From a checkpoint of a small transformer trained on Wikipedia: shifted keys, a variant of Muon for these matrices.
Each number is 500 + 25 x the weight over its row's rms, rounded and kept within 0 to 999. Layers, rows and columns count from 0. Numbers have three digits each. The size before them is the row's rms in percent of the matrix's.

# q: layer 6 attention query, 448x448, rms 0.0994, rows 335-365, columns 224-447
# k: layer 6 attention key, 448x448, rms 0.102, rows 335-365, columns 224-447
q335 112:465477471459561509465485480487518525537489500504519497490509508479481544469475516467468464478551471496475538493514495526507562547478501510472497510505487480515517457529498479517492506497477470493479521451513515504504490514468538486466498488491497471492538513470510499547484488538531502481542546527465542462519500490521470500501431484531538541466501471521459476502534565516537502530491477495490473421482481486509534495515448494505489502486530458473513475471549516476511476454540516481512527517484484455493540543497528503494505492477515489464514515505523487466510514566521464520462507484502490513512499466529519425471509493476485499496463530484538498532442487488492535488538
k335 123:475488448493535512497507426510507521551493522525516505472494547508454538467503508472513484481536480511554510519520507484516559522477522480505495461492471470521519499537449441518479500515507468482511499446544469511514487489486531475507495487504470514480513486453466474557487466551460542505500568490479529476507494509531460510501428530493542483490546512533491461503535535450513514485509474510513484444486512499521526508530485456487496494482530472488520500504539507483511465507494512506500512498496497481478527534490489505489502499461517526469521519494485486475498499546522460487504463486547488495537465484514525461476481516483516510504475536509541481547474473485528526470530
q336 075:516527493525458528485510528507480525466482516501484510519533504469514503432485517501491455536513534490500483493519529518475468505459449523491546498524554527503512529517498516486505497505528471530508472496492543482483486522533510501491478477477500554512511444493483523502504542497515508503553498509494535438510511491522503515495487520508499468512498474463541487528482504488506473470504511451467503542491517479517473488471540520522491448524527514506486501476519473515532437515489510522538501505543532517484478531502487525554481523470524519495495519538442487475475501496456479544509543559519484504577499510476470449467491497539514514560486500468513505505462473504530525526471
k336 082:478489530444517501496529485475497505519519472482505488515492520527491497542549510521493508514535510539498505508472484478546501462496530511510462514501474506496514466531522461509513494491487499482512510495490493532471496521477517492488524527524531457513484546496488516515500469492470507482478481484498464542498488527457496492531534521477466488525475511478480462478519511528557527454542479516518513497464484504459519531535439507505501529468481505504493505494508501488484520455512551488496486518488496517544549511475473489515558455497492460477520490493495516493508496466552548479524491501494483569521516534529553550519479459493489482512527482511493454524557529512486480517519
q337 082:498516501520510529508485506538513513470491485505512452533501517509531495484528465529517503517472537500516537498488503502476504500546485451486458481500480486498514513462527497549483505475491470494543522509482484493450512523481499523493484498576493491512519481556528509516488499501529534448497474445511455546517494504500492468523505500513479500552498498505517494488530452489493511500477513502449503527491504513491482471520505551485493505466482477471433570510454482467489434470470497464494501451499509508491530491467484480524481475519482487465522515484520530506468488497533493478504469485513484535509474499530501509549474534525492503483485498497531482475510495480567484512525
k337 081:522540529454504541502527498508462467534488504460512546499488480504471481488512480511521530512467494515479488516531494515519515478461511526529483475506514503479455510541437521492522493519504504451486481513483490530544423501500487485494502488472500524504514546505479480491476485480467491516488487525457506474517480470494470474495495491477514520469507526490489491528481525491563476507539458504507475496492528481539517498511491473519530554555524499505533490479499503559538520524509535504549502519449460505502484513482515523496495539505517506465512495522461506523549504491532477479483497534467430466474495481474516508424514428476510510516519493520466461516495507573463501487505
q338 087:522538504444501526505512459503471468507503498534499487493514486513489473494546514496464479498528486494517461486512509483485499517481481515450453505479531510532501531494491465466511541512520488509527512509540536524500508494521532515493517493519483496463458494507509512500515534508536495525489481497484478517481479524511474464535532487511501500538506451520466490554544547488500483516536509485541495415492484503502531514543528506535500517492485540528538491497519496495471501489532459468476487506527491481525526469487488483529511521524522560497551521517479482463532470494546495518491497473517485511529458514518502562481521547509514513486516539512465481508541527496506485504529
k338 079:501497459516482469490495545513521537477499536499517546501528487502456532504489461528483552445506502534506507454516483475518484488515514508525486537511495484511493479493543519492530498512497488475479519482468463464474495534518464475509494524536510525511512498491496502522548489495465512557499491522470522503482481516475500534465469516459548513480504489453500492481465480513551480518479504472485461527484490520507453524498509545475540483539529516490492509492501476534485510498495460469507480474507484520515492499492536505447496538515482502501480485510500495523490515494515556518480506493541502525505568451535508491493510446489508448507513466495501480506492449511540524509524
q339 083:505490492505504561448519462508492500509493483552481459482540536533508471504500513493462468508448482519549506480528488485520515514515474509495518519491491483532473526497496494476519503534543488522533523500482563501514493520517522524494484523532491532508479473514501486558516499540468485506477460545514501498501451535529540490518550500490476511529520479515486482559498505508468531475526524470459456455480499544522498504515522535516458500504521524498471487469519474499522523489512520446531486486521503506492533502499517537488469509512479525494471512517460499507449476505530535499490510497499470489471500521543461497479499512488488495518487521511477499469445470488506481511501
k339 082:527475460523499490531480489469502502510508537457549552512499469493474531475465511539472549510527480539468488501525493455512478471510534492519474534495515474456531477482477518489530495464500516437462486498524478513476451523556472467469500485475524516527495504480512457475542490497523511500535524466445544511485532448509510479448482489515512487485512500514515498486504486471544450504502504495504499497511500559476547499479501459535557494500519501470509495498516465482503498509515457522498485506499481485512460511511557482484539502530500531537485477508478446498500497480498504479503498508572504495522502471502536517474519511502506439531511475471495481512532508541471498450504
q340 096:473523526481513504498508556469496541451515490490507552486502483509499495500481522553537494506532537502463531515471503482489527502501486499544523468525545507475492492515502465513492492476470522482477493503473516475532515478500501477484490475513515498494516564494462467468469487500535510499498516480526473451514514471491459473539497559495480468503502482488513508480460538479502499496492484493488527490462498448499547515496478549497524504492475495505513522541454520518487473513538555522520469522486461472541519481464489486479507517475487460487462532515503530520528515479496510494548516530496463475470513504492482483493513498493488481509513488512485473464479526494499520534519
k340 083:458511501498477493555488475543512485507484522529511458501445519502460538486510478495493517496537514475510514506441512520503497516472499493456458488514465485495477510480496511518484487486510505504499490503478472525473490505461508475528515473528514460491497489529474510501492476485433481467493463518490499523509496502484503462468491463533524542466482548488490519504519456470505504483487470553509524521505477496500483479499470525452501467494475522497524474462484509526504475481469519486513551462485527522477528523500473534506434489501514466505562499485543493518429491539507496520472502514484505478511513491502476502533488500533506539522444517499491476473533533467524480500488
q341 112:464472495512506499502459543514430474485497488478488519477497478459506536497481511515553514482512517485485509509464482489524488534469547512524520490546505482463504475454540465560499476459511543485477505559513489488462504444482466508497485484452517491490518506496451494499493474506460456470524489471532514479523515488515474469507508491521501487493507508487519507470477475478480484486475504513511537524482527460447523478444501505485467486498485495514493530532457541503517461498500526500508519524471481524513535499487505488500503500471528501492503513474503480484503518564471486463534530480525520493539506504512469479546485477457497534499483480475494457501554554482488466522474
k341 085:491506531466470522508514529490517501524475504550490495518454497538500528466515503501521512483531540455475514509465537507503522487465494480483506487524487530519475482501551537509563495512529498502498484484487519493522481452522481462514493503495509470522532459495452487489520501505507516512492498498506509465516509496496488467513508525509494525551484492482513530465503514436477516507493466505450478497506458449476499446510435522509462479479486497527524515479489523519513461475515501496509544496512497500491452561504474512455477463487469529490521477542529510478461505448507520470517480501491484473462502505492481524501519492501489520486468509501467498445513509507513495510484
q342 107:511550483515506524515531504496473472542557463530478490567481461466489519496492493546420496477448482477549508475500478484476498521534508543513460511499477533504495468491488490524531473539501487504496511525519485524530461466507433541487513508526468513516462516480506529480541557508464507498450516520474484534489467507543473512425499487495482459483524494490469466547505486520499501533513488516504493483491509488514478493525524501500504513478471518501517482473516490488512531499476503519468541472478553536484493480472500497502553532510556475469501518485489519493531493536514512481510474471529522521507502523489504502440492528495530529485486514518520458540445472500474518490509
k342 088:499517471481515516490486492521481511503526492539496454459512588492510534490509489519454490464507516524491505515526510532556556522455498516521498522483513473480511482475482437472506473486514508502502518538504495498509502493511493478571516451523531487500509464480508468473553524542504535491484479531493478488472495507548483498555478531510509497466481531494474491518529474452552490499486523540483504509528530476492449529507506454523462475470520541500504483522497532511480490482460525485504513514499552500478514499503503512509521493466511463502507494470515530522537491526479517473526502558515495513519530522516465497507483533527474503505452515511457451517507526519523534478477
q343 101:493518533514474575506503509543491551473490495476471515501484461487484489495517517515464502455480527510540546527467527472513462532520487485491438520477503511479489537505507474477521476501494478514485513476482496507478510492551497524480494523531502501470522450554451514500495505514495519552496492472496523490476515499531479479469479503494527518504493512519491487489539514516524478520472458482473497485514500510505499468518465489515486536472473470476535489464474502506487569513498469479499503560546500458485485514483478489480502508524510517495512449472514552477483474544497555493501480499486510524486487487471495541506553496492485486501535529500497509517470439517501474504506
k343 093:464525560514491520516531526522506509482529466500511515502503550489491531503491492512481501461480490433541529488455513509551484470463452531512483503503501502492509498522535471508569501516507495472517513503453532509509488489514507512520510491519513524494474519504512508512471469514522520494521504501456495503518483482489512513524514503520536454510463509472498454470524495488533481454498472493504431451530462447503498477511441519521471496539477522503525500509549538534495496481543489477498483562513495459510494468539527516501487492518494529488469472506498510512514486496506551491526489504472484497501486477497497493522521480528486480480503527520510494468480499508509517486508
q344 114:525524474515508463483503486513492471530479491493554517510479468515497477510491499481536505490459556507484529494514509504505508516512527502458491516501510450502481493553497531494478537500448471539544501487529460502503521499471484474472509520484530508538456531502439460517491520454498521468472475516478495489508476505542508520512465516503500525526533489471494534504449504463474469464506542518501541487501515530514509489484562472487497483468527497497523532456502506475525531484509506515474472442489483545524515526474510513487486497545494447521490472522467476529489517479481419469482498459561516518497473518484506502524484523465557492501486504514476514495436449484483560506476
k344 101:506483475527497495469448492498480517464538490486504496487542489484533460544486512502487452509471470545540491479551510504473505549547505518507494506495502464512489487492495514499431572464482446510468487546532481533529516488524493535476490507478530510490488512500529504505541534527478481504546511506490493522479516507495495520504466515460520519496509473505485513518524481534478487493480519465534516544483539524501496520510543455530519519522529504461486482493504501502464508479519478527495519495478503513510546485459507520558509524517517470528479535451477468507481512525498485515486484515526506501514538519532507511479465505527489480528500448474492515511531484519453490492522
q345 108:484471522509560502539512499451518490506483513468499467507490521494516454530483501487532500504496531513461490546517498489475504483494541485455510490508509498428477516502502530515504512516484532495516480525509486485497481466480518507506529483448530494577510527511526463459493490510522510535508494477501469474467513505496501514471510503501476507537507480492530488492466527516537481494450477571471513507511536505480524510488506511535507512518506503492497467517533492493534509487513485454514518495461464528521482503486509475502495475443512540474460528499538495537496503518469486492523494489462488513511575498502508490489485520488502513496451539461496512502484505490430514517509
k345 093:491434520491483528525510488488489499528500508491490503526482458490486512541502513450521539467494516517465512517508516527482463496480505447462454453551487504485474486515501513490478470525471516525479477481477519464442500509490493457483521501495514488529503510531510529482525479491554490470464517472503505508517511511454497461491527517497503492481493519464505459466482477460513509502507470519502500503551498515452504525522478536530530546481498494503525478471521489477518504513520501484556501509492535497469465530494473437482485478481516517458517462493539490502462487488462499519458485482431506484500504492515535494493492502477478533489444505509500472502420509470463503523499
q346 096:489492477512465524495514473513499473493570497506481501500464520521509504486448481497482502456476474499556493497498525471493490451500533537508522477486499520484557505524493473498502475515475500482488474524523483550522487512494526512470530505477503527497502517486523506480528500537481530497495509506509506485512524535490514485457543495488505499479487466507470457480509521521499475479518503498486491484502485503478520508507473516498455541513492534547499460504505465484534479468512475542481511528545460514534498479478503497489522540476478526507485477490529526545496494517504497523476481494484519518473530524534503486453521491476471533494462506479527473466492491506498510463493
k346 107:525500524496480498512518472519531503474507480532474486524500517530481521503456502479509519426481485467498487538447524449486485500463492487492549463511519525561491525525493495521548489524530542499527491482474497521480514493467465520498501520494486505473476478548490506514522491526524485528485459497504545492513501537524500501537474492512492483504475489489535517473455535525492486515489462447440520489486478496480532508489480533465475516473501514506475504466480475485540534512495521532523505476533461503503465513535480463442496479479466499475487477490513486474524509431531447514499473470468552490507509482485496540454498500527477533468469502506506466470514485484496529498499
q347 100:476476515502513488488485468480503516465486533526482468474488527508520506476480478451469481473477471526547508494497493533476509497513454492510497530510477485456526465489497518498500506485481529509485458470481481560460500502525476537501491469462499484485500496491503495434512451492503515516515524458479519472472470524509501498516497485500478532538465510497538495482495494515466485522518464487517476484510500496523487519464475480500509498526547483517488494537515483518464541532470518480470484505482516522481511501483484521495517521512518548503512501531509478504506471492493492492546497478516538500465528473508519489504481534569484501517489508463523513473520513496487466507501
k347 095:504442497502522502502490493489489488499520523513509425497497514475500502478481496454559490524501543520516552528478538524506536490453486504497510524464496482477506513507503520503492531493518505533490458513537525549511484486541481513563508435495503485476540505475485492483516522483451505534491483497460488461488483435525547518475479486496547520538515517520546473478470500516503513540501493488526489505472511485548501508483478521506521495528501533489495535513483481494552506474492485504492506493491507504518518492479495498483542509472526498501482556534477503498478504536499466503517493477508481517479500460471458500543511533493493490483488534479529525482508508482513462462506
q348 102:496522561479502442484506489462514501500493448499481495501463499505509553512528512477556520516491516541525475519497503474515465530516515457491517497519498521538505511512501507495450462514486516458468519477541479563493482511532556500494532524463548495516520513509543509492539511486535505499529491517503502515473516499468473504514493509527487455509492481493525448510479497494535517511485515540467492521479483466444474541476544497502504550511488502504488419504486495484536538511498495506491537504518482511503467460503479512519489484491498503492471506520488495509539508518528506501516524481458488510488544480481479505454569526472495493484474528503508527527446507492496518482511
k348 102:487514560484489533524485500472487508492482478528482480519481489464477500499480429502514534511457528513529530530465491498516473469505516460504491508492503500523516516505494496487519481555484515498498488515505517538486465460515512529501492495513497512520513473505520501528504536473486503466475529490504517484478529541460512502522499519501469495487494508514506529502504498488538488455533480525510476478465485498459431453521468501524512550494477522536478469473476483481530570497497468483531530502527519455476496460510508490509463462518484481477459469501523530469521499504505503535501465447458513512481482476521523502488502562511507523449479494512499525476477483521509516506520
q349 108:456553504517494429489476480510504536459488538509484517497518511519503463525530541515511499479465547501509473448505481524511503503494457478517493510489472496516509468489495513507526518495543507500532518508504458517478510510491476504492488523430493488465510519489466504493543507480490524522476530470462484469482494512508506468504515509528502505516514540491495494527479515439490483509534547507534468477477542516518503504509523500466523479499531500486499465506490527514505497536456470540512481470560503502488501458486474468468529510529494497553504501475451520478529518497518481527516509466525498478502519484471495468461462511539519477494489469473506464485491481470499522478489
k349 116:513544470520513506487468516474484491469485542494512505497571504531492477488523497542494486506507506485492537482488468520507514539487519477524533458525512509494507457502500487516529483523520521495523549504523472507494485506475481500512502519458515507470505496468537510477527543542488522534509535478458491478486524474483436487495496470488505531504508531508497519535510426494488518481492540487552477512483557504518527513519520479487543475475475518488477467502497512490523514468477473533514482467558474503496545491461504501528503545506483518519502507478453487478511534511492471507485536498523494454463499508484474494475479511480472479491504490482534489511507514525506525486471
q350 110:500465490499499505466502520517492538505502528516518500482481514505475483477509518541505553485432500514518461541506490496536510491531442483500477514509461559543509497485495520523432451496483462551499515506488479492557502513537545499482476472492525521512476483526483529524514524467508470509468487510482472513540480508440507478502506492491486489499469487508506511526490509501507454507472468539484539462516564488505505524525551500477515499497519506537524529529466521476473511534473520515487430466488470486529501573498498538487465510515507465489522476496475495498508501484501476478458455534465519509509506491521489510517460515463499532546524492501500501516425494491539426493489
k350 111:536509457508495498472489486531514555488514516517522515484485482490478511482491510539470551478435514513499503525505497499486513512518471484506473487490465499516500497509505497501467489525501495559453501532529476492534485539571515505515466474509465524515526473527505532526529554493520466530480508514469445482556505516454477448509514480481489480472468505506469521533482490484498491507491503540466537484508542534516485505525526482433542496477515473522485510505502543482499509500475557537535460502507489524555545542485502524480488487488487487491564529532517473470532486463501505491435484539480480501493501460551485466485502486505493505530540455488490520532482516504477454521496
q351 112:481434532486497507511468507491547515488495457483500499516512468516547538490506506444508486518468485486423514534511472506512518520562523543437535484494513465502512508514537512483486495508492479517507512487485458453512497429468474501497560548514487482511529461483522482501458517492528502492522495500462459508504484512480503527504487509515489512543497479493458484476515453460467505480495472519536518502542473490479520482513489497541479465508515512481499490509520477548476473504457525528489528499504530475514480497542453505516524440454492546529547492503503493504516531512501477509532488480518487482476511453481505516522486504494497498466522472479494513507478515490480452500458
k351 119:507471492526509492515470497516536533522513465526505523517542468501579551462503524466531445503492504507493502543512504507529533531546529516464547494530484469520524498514509520459460460506531509529478530509515465525514513451480481502529518527534491475537530492471519533459498519505493467468520493527474511537484444521470506494510506489519513508532528530518435511465501525464509517503502521506511498533509466492491530487544486477541525457494534475470477476485536483485498479444477510503488524516476521475494504517522497501487500450482471508525529555519548493496492524534550485484494498536521515466483478483500522487512500505458460481540535488496527506494480537532464480489465
q352 112:470499463517509515469499532494499492443474541490461519550512479494542528437518457480475460472489497499487533450489513469492524494512496480495494511505477499520510526504460490517498540495500484532520485528516515511525506515456524466456464468495510494577495516513505454491506503488488497537510499485467524471495505480502471496514485473486454504515470535517476494481448493502453537506478471516502492504520474535528523487507518472477458481480486498462514497540526492507495474549467527526506488489474499568487498470505479477580500527508479527480485497515421505482532457505490504474516523492472484460545483478461535481466460486516489485505545496485505469488505492520492485474481
k352 117:492509433501517480480494517520489462500496487471529523551512483460506512451497488476467465510504543507515536474524509484492538466506479476544471471494502511527487533534459467483509525469526497540512494529507482515527489540510515487482482487553504493533499511493532484486539507515529498525516510520522542505478489492526508496501513489503451507508486543496460478456484484482492513476501466524507492511545473492543517504522529489472510476481508474462520489526515505427492442559506532504511473488494484557494506472507472463538516525491493457484456443503464512495513467533446487489529523526484494489539445506485547489506485504495492498513538525497468465494496474521471526489479
q353 116:504495503408511495491492467559507507489521511485492545461483472506545522463487488522497501522527485509578522478504527496509469478485508473521506491475485507540474480513476501514502511504467522519482477517521479464494505474535508498488478553468508505479447497523518510468488518514541513495492502488477488475457412469524469432505491525531504520509469503488511484463510520487500525486457489486523505495518480486501502532447510464500455525507501485472496476506536455531499465536496493471485538497471462483532512527483483495471513551547467527500527517551565502491467496489521491518506528506521502466465495521483509491535477486517498501475537513517528511507518491488521487516487
k353 120:497480502449516496491487456529514508516533517458473495468472482489553495483474489561517493547523487514518510499501534488484454478466486478521488513457493516477465455487478518527508520504458492530486485546524524453529498440480523509459471532478523512506488513509485498483517509517529508497512525475485500470457443436513478469494483520516488497500489505502464487473504513512485474494501504485489501517535514517515472533449499456512461502508503485467507510512499477532494520484471512507535524553456483461529508528491510497458525513528471485488481534509559518491526511476526479488535556486485514480479529507463489512519489475546491511479492497495482533483482466520510482517527
q354 115:526542517479522485508449503480520482483502515517501466480509488498504482538510516511508488494455425449487503476514492541513471503475473482485508488507450468505499460480515490520474530484499507499530474539500487489486516497470516515472511439465468500472466490445473470487453547556482509528469509505512457496522510484456497477532465521496542528473487484479506488507476498534467500506522507533506463477498527507499541493502492485540479520507498500543491454507513485525490481524506551488492491565539507523555485457516495480501515473465503475482481495543520518486474554492509513501524489514474499521433497519538487543507473501517469540484490507496485514458521500520489503472553
k354 116:524531511449550481535470505464496478470514524490496512516524454495501474522477525508526472544477502454518505494501518557504463514502488498518495479487499465513494453459506475543477499465523529490554485528495497542517504487473535501506517446482475490474493497468466491505458562522484492515474462512500470506517481473501502455507498559514523511481556516547498478466487522539499507511540461521502520499528526488509528478500522483522505515514547492531465474498487489502469497518497525506505498537517520558526501491531493507503474530474497453458454535517534509491476569472480505499544485516503507514457485548531489561529461533556516512496519531531482507479506492517497523509579
q355 114:458515449518534498453489475478487527493499470527513484487498513517475518507501488509489449453499499513514473514470481448487469516492497497455490487535538501504520472469508483537472469515537537521511500498503491465522487423481521512486481510509506504477483480496479472503509502495476519484505502496524480479522507531529537500478519499464554455487458511514473552527544511488501466510492513483545512504524474515529518502557523515531460436516540554494463498536522525508493509470500490474475498505492503512531489447524520511472520550492469470511507519485528481492488514508457522491462519483524497529501491485506512503503480520507508470488496518490546452500479538496467488516490
k355 110:460515458527518509470508511455513466470525459498513463502494519467462496519530483540506455491480481495520531492491500430469492470480488499491466455511533485485507424508511495523514492509485539471551494502543519468526466446466496529465491517532509521495465506504514500513503541536516505491527527493507512478533533512512507458466518496480525446464457503510505531513496510496522488513464496517521523470510538516486473477533482503531480435529487494487456472553503532492501512503486495503487521538496503505513508435491485515465509520483518509491481545497504469517497511502454523493479539522501474539498498456485507504479507525520516496518466522475520478491507487492497502479518
q356 109:476483491564453486536476499458537488488542483431498512502498480509489500514529483487509468481532487483474506463496507483486481512497477497487507472484482508469508464486495451558472451494474482487493467510532517494491536539506470510529513503490509524489529491491506514555509501495506522504466481512501458533513532469449514515510494514471512499499510466503473499512519520543515528521507537501538463527470514504501573553510516499485532481529478519521488488562488458533485471486492483502497535471532436475535497457493512486496501518538465494498532509511488543472537512544554488518529503464474479497480485546481445505522527510501513502546510514511500469461482538471541455508493
k356 111:483485494497484468502483486468494496523502472449508520484480505489530488506515538508483449526545457473483490473518486446508520533529468515485497480483496516451497486490483481543486475549489460489505476543531521482501493521492482492536535483495510489488513460485499482524506483495518514514499492542509487505494525526484463534531444516512490474496533457509477517509517502520551512512495512516518493553498520529531523506514524487491536471511506521514496523542498460518495467444488496510498534475538448472503513516467527501507458507541465482539546513523520519492498503545542474475522511487526477454511499556486459481518470521524494500525485481491505502480487475501531483480499
q357 112:496475533540458489549529484482501495496525500470518528535507504506498503477497509486519470473489509512498504492455523522502519573494492508463503504504488500494525508513532502478489448459521530479507564505463507508467525580515477507504502478499505541492513487507500524535498503495496507491503516478462480538520498527495536523531537548517495486508491457473508456532481493466521534508493464500478532497531461485457495470488519470490455456488467494522523479514512530517480504489542502518508492543532575508506536497505508519475498518504543478508518479502513525493508506504514458482505493523482529470536498460500510515487500504461486506526507494483529488530545490498449533474486
k357 126:520483546505492491528526523503509481476501512478518556553492507507473478444507528520514459511487494508499502511490522522462502558521509529503501480519502505506537477526510485475476489496497499503510511505430508540508510552488501516477516473473506513519497507519534506521518512517500529479494515497459502524490537500488537539509543561485491480468480446519467503504520487511489549497481473471480508477492444503495525511473502493475450492488474514543519501511533483489477474498521481519514517526562590516524514542507510528468488505503522488472495487503520529494504478489477500496511469551459548495527493490518528507493498526467508482518522468501524499534544464492470536471528
q358 119:558489516497516493528506537482502497546503505534491473511470522491504505519533495507498479515483485478511521520503503484506565501525449448483498465519510488491470515539477514491495517462449531482469549480511505514512439505502491495495526507522519516533508458500432487499526509507503535501496548471512505531523527481517494510464502489515516511525507515502495478494514525486454510472493454470495556507522499490431472497549501450503499519511453487498526442531522476493535529528511498519494521549493521482496481525494476488530508500555458510509440474561483511466496500493492489486501534511488505524492522503460519473458467523468491481460519529517542429517453529468498518523531
k358 108:572511484531528510540483545489511491535510514530488517523460513513502490538542508512488454517472472442492528515489507484506528513484497467486473530539473492486496478482468530520521524463435494473472545501495487522517430511522477487510517484496483496525520497506472474542523474514520533503461520522476506513501539450481472527498530465516539479494498509487503462516511536489448511508492449462523514528506503468465485506525509491518493543478453486525531453494519469520528494509529511505515488563492521490507473543496506479517523520530478501475441496546489459461493477505451486495500519575467519547486494507472538454491459528483450482474495513518524439490504535498479523490506
q359 119:500494496494426505468461448483496483529504483513508491472453478498488489492504491525492504506562534502515516562440492505501456491441509471488469529474482524527491494505513488545503490456496529531526472468502537502524504512472567502477532485503533503498509473488487462511429514523495521569524484525514492501495490557522497495493508498472467524502432497484495493512487471513456430478500525513507515479493493505565513485492474499514483464522476547438493510514464519485493487504514500542506471516506505478514525459526482501505497499509518511520510513538494490474512485566497481513482511494469504517548492486490532536479508475489446528517518494494511473499497505545540467482455
k359 112:507506498494481491489482466506492515510530491499478521485479468477488505500480497522534506531584536499522494532437496513507477488479510525526476521485484483487467473533462491538481455468494520466472519498520531527493467559489496513503507475500544476468499510505501494512444507474490496518511489511533532490505499569530521498547499479446480510502445506493527481491471479484473473519471562513497532504524497510539505468502465471504518483524499516466532545509490513485488489524481476523508476487521556512511525452525482502504505508524505519561530537541501524478548497575523500529459520496462482524569480465516511484491503489504455509504522509488536466507488504550523491446453
q360 115:485537506511472457476506502514517498499544471503465481438517531459511518482539471488466516508510506467538523448488544483509545526531475502515472479469484506514471479479508504494509521479516467483466478531494502480517484491501476476517527457516501497495476507511487508513490462482452480482526485478502484484478526534504554514471519479510515529519494547505477517508529503527464484492513492516528525519466513505494455439514461534510515524496520467512466538499471489491570528508536457493508505537475488461512511503480471498494490460552521498502523483530488546523519497494531512497542501484515522581503457493490503519503518513498505540504525491540509517465471496492543535462485
k360 118:499525485519491498467483493511494499498519471498524529477526545507531481480513488465500521504553526447471523437537540501491511512506491490531448505463534481474455504499499473502487508471555503465468480548511484479518522469488493451506522474476470510502461519522515525493473481497460486471492483508499496536487504542493504508491507496503527540505511531468496482494538492514512535463500498496518510473466536528492478510484477512518540491511508472521421495495466514471533512510526482494531499527492471468497513504521497458481478479555557523470528477504487511506555498522497449492544486496500523560516487480491522508514553503551515546469508504483478480468478509535520482500516
q361 108:463468534455475493501575478501499540511479503494524512487510521524512489487486505488521488520540501524508481478525509469504469502534518511509487492511528506499458510551492515489570490518504523553536487480497492525491477519523489474501479546495517541517500493521446481522487482513471526498513473537497476493525462511489515470503462557448503527487518475541479492485495532467525464471559453484510544505520540507546520512492515501470504480521497508554503487505474487521453511532501510450509531466523509495484503524502520492455535506499493522430454469492491535471495493460524473535445484497509484543506493553487464450500515539547505536545499497470521476503544525494519526508489
k361 112:459484487476477488497560477491487549509490469486490485478501513530512454505517527500488483532485527525479471489493503470492468480492541488488468503524512495481500462492479500491537521524458528556525507474532516491479504527518494508466499512499499512494464484494455487483470465463458487499501480548505468528527491510511562437518470525459516498472514484532475537508498512489500460507577484512535520464497515526519489527477503483507476522463491458491513494465520490474470508554494496448521505511520494492495488514502501464433514479513521526448491475479520493472529494482550497507497536445496481500518479505510462482459521502527480572550503492511529506510522475498489517516468
q362 108:507540528509521472506472457511479519527478486500512511479488497527496478481547461486474500518545512488495496459489489523451557527493521496489486498490526505479523506474495501490504483523525483550467482481509517463502491508539482458487514498544518521524477487533493515482511518492504517521466497535480498494543507493562518532516481499524545545522505475500507508503481525522537458505508536480510478567551486484509525501545514460486469494485470533524474564540522464499518486516522475497495492435517531459519517529528453549538496488511488485476538502468491535498519518500497507494430497513516482426495530521488496505467473511480531471480521495474498514497497487521527497536513
k362 117:507520510548517478524487520500519521488518501523501527467491514469471523508540505509488498507529515515538552464518546489488516508533541519536485463522496508499519496491472501518520476563535527518488460483520495466496479523500481474469536537526484491529514512462499498505514494525520500449466508513487470512494490476515514526523522485469523531498499471479513527503463508530506439513476477530520494501482486456488499473524500463485507471466462481526496531513517473474511481549526467490510502475499543484541501492516460508493511529467457466474495512504482519518549484482510485498470480486485476423445475523507486512496494519470505487526494508506490521499511469480523521566505
q363 110:474492509500519551500476496480485474444505493514506486486460476509540519482498481487482523457521541502508473530475516523495497512497468522504543505457499502499540520522473459497494516515487494503501496475472550507486521483500513572464526509542515481508511488505483531478468532490465525558516546497500493490483487468494485429508511485498512489497524488498515505505501501503530502544528458543487504483480493473472470495518489511485497478516522506532527453508529504437518515481481515498480424516517495557526521487467462531536521529414521501458437500538482521544526443503500511497512472532482520522532511487507500495509540526503510530493518502504453507463434517467499506512493
k363 121:540472475519510541489463492483482461474467508504527502503486505493541469461520475502537474498503512523518475547519495515479474529494504525519517518469466488494546491493479468511488507515503479468511466524503537483495534484465541573458535492428526485522544505510534519492464540454475505538473520510526488483506517445486493518513485476505512472496505485520479506491499497481505463527516470517497489497513521526470507494493495478518482468501519485546555456481499521478516474493465493539472499521471510503556485487518488491543519552439495497502471551527451509538500516553524455479524511485499521463501508506468505492484486479499491506532533514505458542487486531488476474516485
q364 105:523481482477430487492472472514519527487530529506507467493512518535480523545526518508479513497530493493501519465478486493471483496502501518491453491489508540538533490496465490473478488490570492469489484486480555482516516534477501512485454524466514500509526516475492508499531483553492514445471513524508451489488468510482513482491537502473493486533498489520500488512542475475478480468494510502525525491572489532548510467495504548514519503537490480513450492495505473510505502507484486513487467495520527504529502503507494547499512489473448459500506491519485486507557522518490508526509468506521539550519498471491501477533487494524535512553459492507501531508528488502509546467520
k364 110:549478484499467515503488474503491470418534539533551503492536495491475526491494502537485497500519466489535552471469452497453489509484495482511484511487515525469505504517459451454521474525549475496491537471479518527507492516465511509511487527490504480476542489413497496501496477568490522456472527513537453453494486503500493466516522497431505478533490500530507546506532500450494480469520524484512499478488486521520470445502465536494502515533493481496473460505501434522484493480493504471485490496479527488469495531520502556472539472488478479464513502497501471512540517508512509507511474495481540522524481479532506502539495509529490514502484511514507543536502502503497520500515
q365 118:506546483505512444469514492477504458525499554480533468540532521538541491511516491539492545513511481476500506472495511530497544421510490492519487524471524487517498466491490514517504516462483460491492509542508452539489489489519468492438523493481511470500479489511469473496551451497501492508514462526489523560467469503506525486497471536505541475481508477529511530468504492519519495479490528482546488471543529505495520508479482499525529540521538488506511518488475495454493554472505498464485523489531523471508465489521533525503535504522491531515525516513539474547488499522510509534527525513514514503489496509527476554464510505493526486480475495483514499510512514477498509460481
k365 113:507507455507494460478504536494461491528499508502539474588502517533544483495501529518496542490519506484508507459508499501481514462449468453452521497480541472478506484521466484504498497453490470497504503488532440567492480492507482516478522476490535523527509480487492494483535483517507501523518457504468522504500487526505513458467475550517554443476496471553528528487527471501487500498529496472573492494540519463523464479524441497522513484508543449481500531487484480493523578474453518487477536486496513469531526452488482509512544477525494515479540517529558461527536511526484490485520506506516527488484512508501481522496526496483500486523515500486503506525493526485490521480470